From a checkpoint of a small transformer trained on Wikipedia.
Architecture: untied embeddings, gated attention, hashed n-gram embeddings, learned residual scales, skips across layers, capped logits.
Each number is 200 + 20 x the weight over the matrix's rms, rounded and kept within 0 to 999. Layers, rows and columns count from 0.

# layer 4 attention key, 384x768, rms 0.0834, rows 125-127, columns 384-447
204,153,178,232,168,203,211,170,252,192,225,199,229,208,211,194,167,154,202,189,194,195,190,194,161,151,198,189,210,178,186,205,222,194,223,178,213,214,227,203,259,208,210,210,190,205,214,202,241,184,223,177,214,237,197,175,212,210,207,164,185,212,158,195
221,219,204,223,213,164,193,177,188,216,186,199,217,214,201,189,167,237,207,196,204,231,186,164,167,208,186,177,191,185,188,220,231,195,180,212,208,199,155,221,229,181,197,175,198,203,180,174,233,214,205,218,202,190,177,226,170,223,210,211,215,205,202,158
180,189,237,208,193,168,218,186,199,223,196,215,223,205,189,216,185,200,194,220,196,177,218,184,221,206,185,209,189,175,193,206,194,194,174,226,179,202,202,164,177,202,214,201,201,184,202,183,212,192,225,214,196,203,217,181,187,186,197,195,209,224,185,191
# layer 4 attention query, 384x768, rms 0.083, rows 126-127, columns 384-447
198,225,182,185,217,177,176,224,216,178,211,236,160,228,173,201,200,191,191,187,219,218,244,173,184,204,175,220,214,190,235,220,152,178,233,177,158,165,185,198,201,191,229,229,153,196,184,174,178,243,195,203,202,222,161,222,196,169,191,178,194,195,192,202
196,191,244,211,216,209,181,209,233,215,182,209,176,225,227,179,176,175,214,213,212,204,190,225,200,207,191,189,182,183,174,203,190,167,213,160,198,176,171,204,214,215,213,211,197,184,168,163,175,196,193,200,163,182,195,196,156,227,185,197,179,217,198,245
# layer 4 attention value, 384x768, rms 0.0895, rows 64-72, columns 384-447
211,187,218,183,158,205,212,188,213,195,206,239,183,178,210,206,198,211,163,225,188,190,213,186,193,229,192,191,175,183,212,209,147,192,191,188,196,204,173,194,191,170,239,195,192,199,185,196,204,176,231,243,184,216,199,219,156,197,189,140,220,189,207,180
170,217,189,239,216,189,215,247,184,233,210,169,224,143,228,209,185,217,218,188,239,219,156,150,174,177,194,190,199,204,178,222,199,196,199,213,213,181,225,160,167,213,223,237,203,192,213,219,188,255,185,178,223,183,198,186,223,214,220,201,179,209,141,173
181,211,181,181,225,244,206,165,213,236,185,230,179,196,226,188,207,210,191,225,199,166,165,237,215,218,226,162,198,203,207,193,228,207,200,220,213,147,184,171,218,228,210,202,201,222,218,180,213,200,192,158,218,237,230,194,204,204,198,185,217,171,220,219
204,172,219,218,195,187,188,164,189,181,205,213,229,167,169,202,195,172,224,211,203,225,185,201,174,198,166,177,213,205,184,182,210,214,221,224,197,172,215,217,197,218,203,200,196,151,180,189,220,167,141,243,155,202,201,193,219,208,196,187,174,167,192,198
191,165,237,195,172,177,177,190,193,195,205,207,229,203,165,149,207,226,190,248,183,185,183,211,152,200,148,182,173,189,194,188,202,187,215,180,192,202,198,192,213,230,178,218,229,203,196,179,188,198,223,223,199,192,215,158,199,237,231,198,211,210,224,229
209,201,181,203,227,216,223,215,225,176,231,184,193,218,184,196,190,204,167,181,176,212,240,232,184,202,192,214,223,223,202,201,210,224,236,215,208,203,180,212,200,224,220,173,192,187,157,213,220,146,189,241,214,198,213,216,222,221,200,185,197,190,216,206
192,205,191,189,186,206,160,202,198,197,198,209,233,208,186,170,205,204,206,183,165,187,199,222,179,184,218,223,219,225,181,179,204,227,205,208,175,182,210,205,180,179,195,169,192,200,175,200,164,206,206,188,226,204,191,162,254,220,191,180,259,186,220,210
164,202,186,191,233,194,194,207,211,256,215,194,134,194,191,176,218,226,176,210,208,230,199,189,175,214,178,213,203,214,196,206,229,214,234,198,210,206,210,209,183,249,171,232,226,217,192,149,212,227,211,206,197,222,173,223,189,197,178,202,213,154,186,185
179,205,175,219,185,209,194,173,196,190,204,189,191,156,200,204,222,197,179,199,207,202,175,201,217,156,165,179,209,208,205,165,207,203,185,194,212,242,178,187,204,218,196,248,196,188,206,191,209,220,194,174,201,197,167,182,198,202,181,182,220,210,219,218
# layer 4 attention output (transposed), 384x768, rms 0.135, rows 64-71, columns 384-447
222,163,214,175,162,234,185,167,218,219,214,186,178,179,196,176,200,187,205,211,225,187,196,170,197,202,161,203,194,186,149,182,166,185,203,173,193,186,149,212,171,215,236,225,246,224,173,171,193,179,228,233,199,227,195,204,211,210,222,151,234,184,216,186
183,192,198,200,214,201,212,227,198,221,239,197,226,144,235,165,262,222,165,211,215,187,224,186,182,162,241,177,177,253,203,214,188,206,220,189,193,238,208,205,135,239,178,218,226,215,198,235,186,202,200,201,247,216,197,163,246,224,197,234,200,256,184,241
210,205,190,181,239,239,181,172,198,231,213,180,195,219,198,233,201,209,229,201,192,193,169,232,230,212,211,166,216,175,191,209,213,195,214,245,200,160,170,205,226,224,179,205,184,186,231,199,193,199,196,217,188,178,195,223,179,234,219,175,201,184,226,219
225,187,212,243,167,210,182,232,191,202,176,189,225,172,207,198,210,152,178,201,188,195,172,203,212,186,172,193,204,205,193,196,223,201,222,175,189,230,218,224,212,194,202,195,257,187,209,182,153,207,185,227,152,208,206,200,151,165,170,168,199,187,224,188
205,203,216,222,205,159,214,179,213,249,200,227,212,207,181,151,206,216,212,217,174,173,198,188,168,199,194,198,197,194,174,194,217,185,198,189,196,228,224,193,225,201,171,190,198,203,210,218,188,241,213,173,223,209,214,202,241,191,212,220,183,237,177,241
193,188,145,201,234,197,181,193,221,198,204,203,188,190,185,219,202,207,171,195,213,179,222,198,176,213,209,196,236,250,199,211,179,229,206,200,252,178,197,175,163,199,230,245,180,186,187,173,208,124,205,219,201,166,232,220,171,204,216,143,172,151,182,209
183,217,201,182,190,175,174,188,179,243,209,235,207,206,205,204,192,191,250,241,233,177,163,183,218,204,179,185,210,200,165,212,202,223,217,183,189,163,202,185,173,179,179,200,185,209,183,203,211,182,183,191,195,233,214,185,196,177,191,223,235,204,238,198
174,169,188,184,205,171,225,211,192,212,184,200,221,184,186,202,197,218,188,221,205,232,200,237,167,150,235,181,192,206,233,183,226,221,195,171,173,220,207,186,180,211,155,187,198,247,203,209,223,241,177,217,213,227,176,210,218,182,183,155,155,177,186,199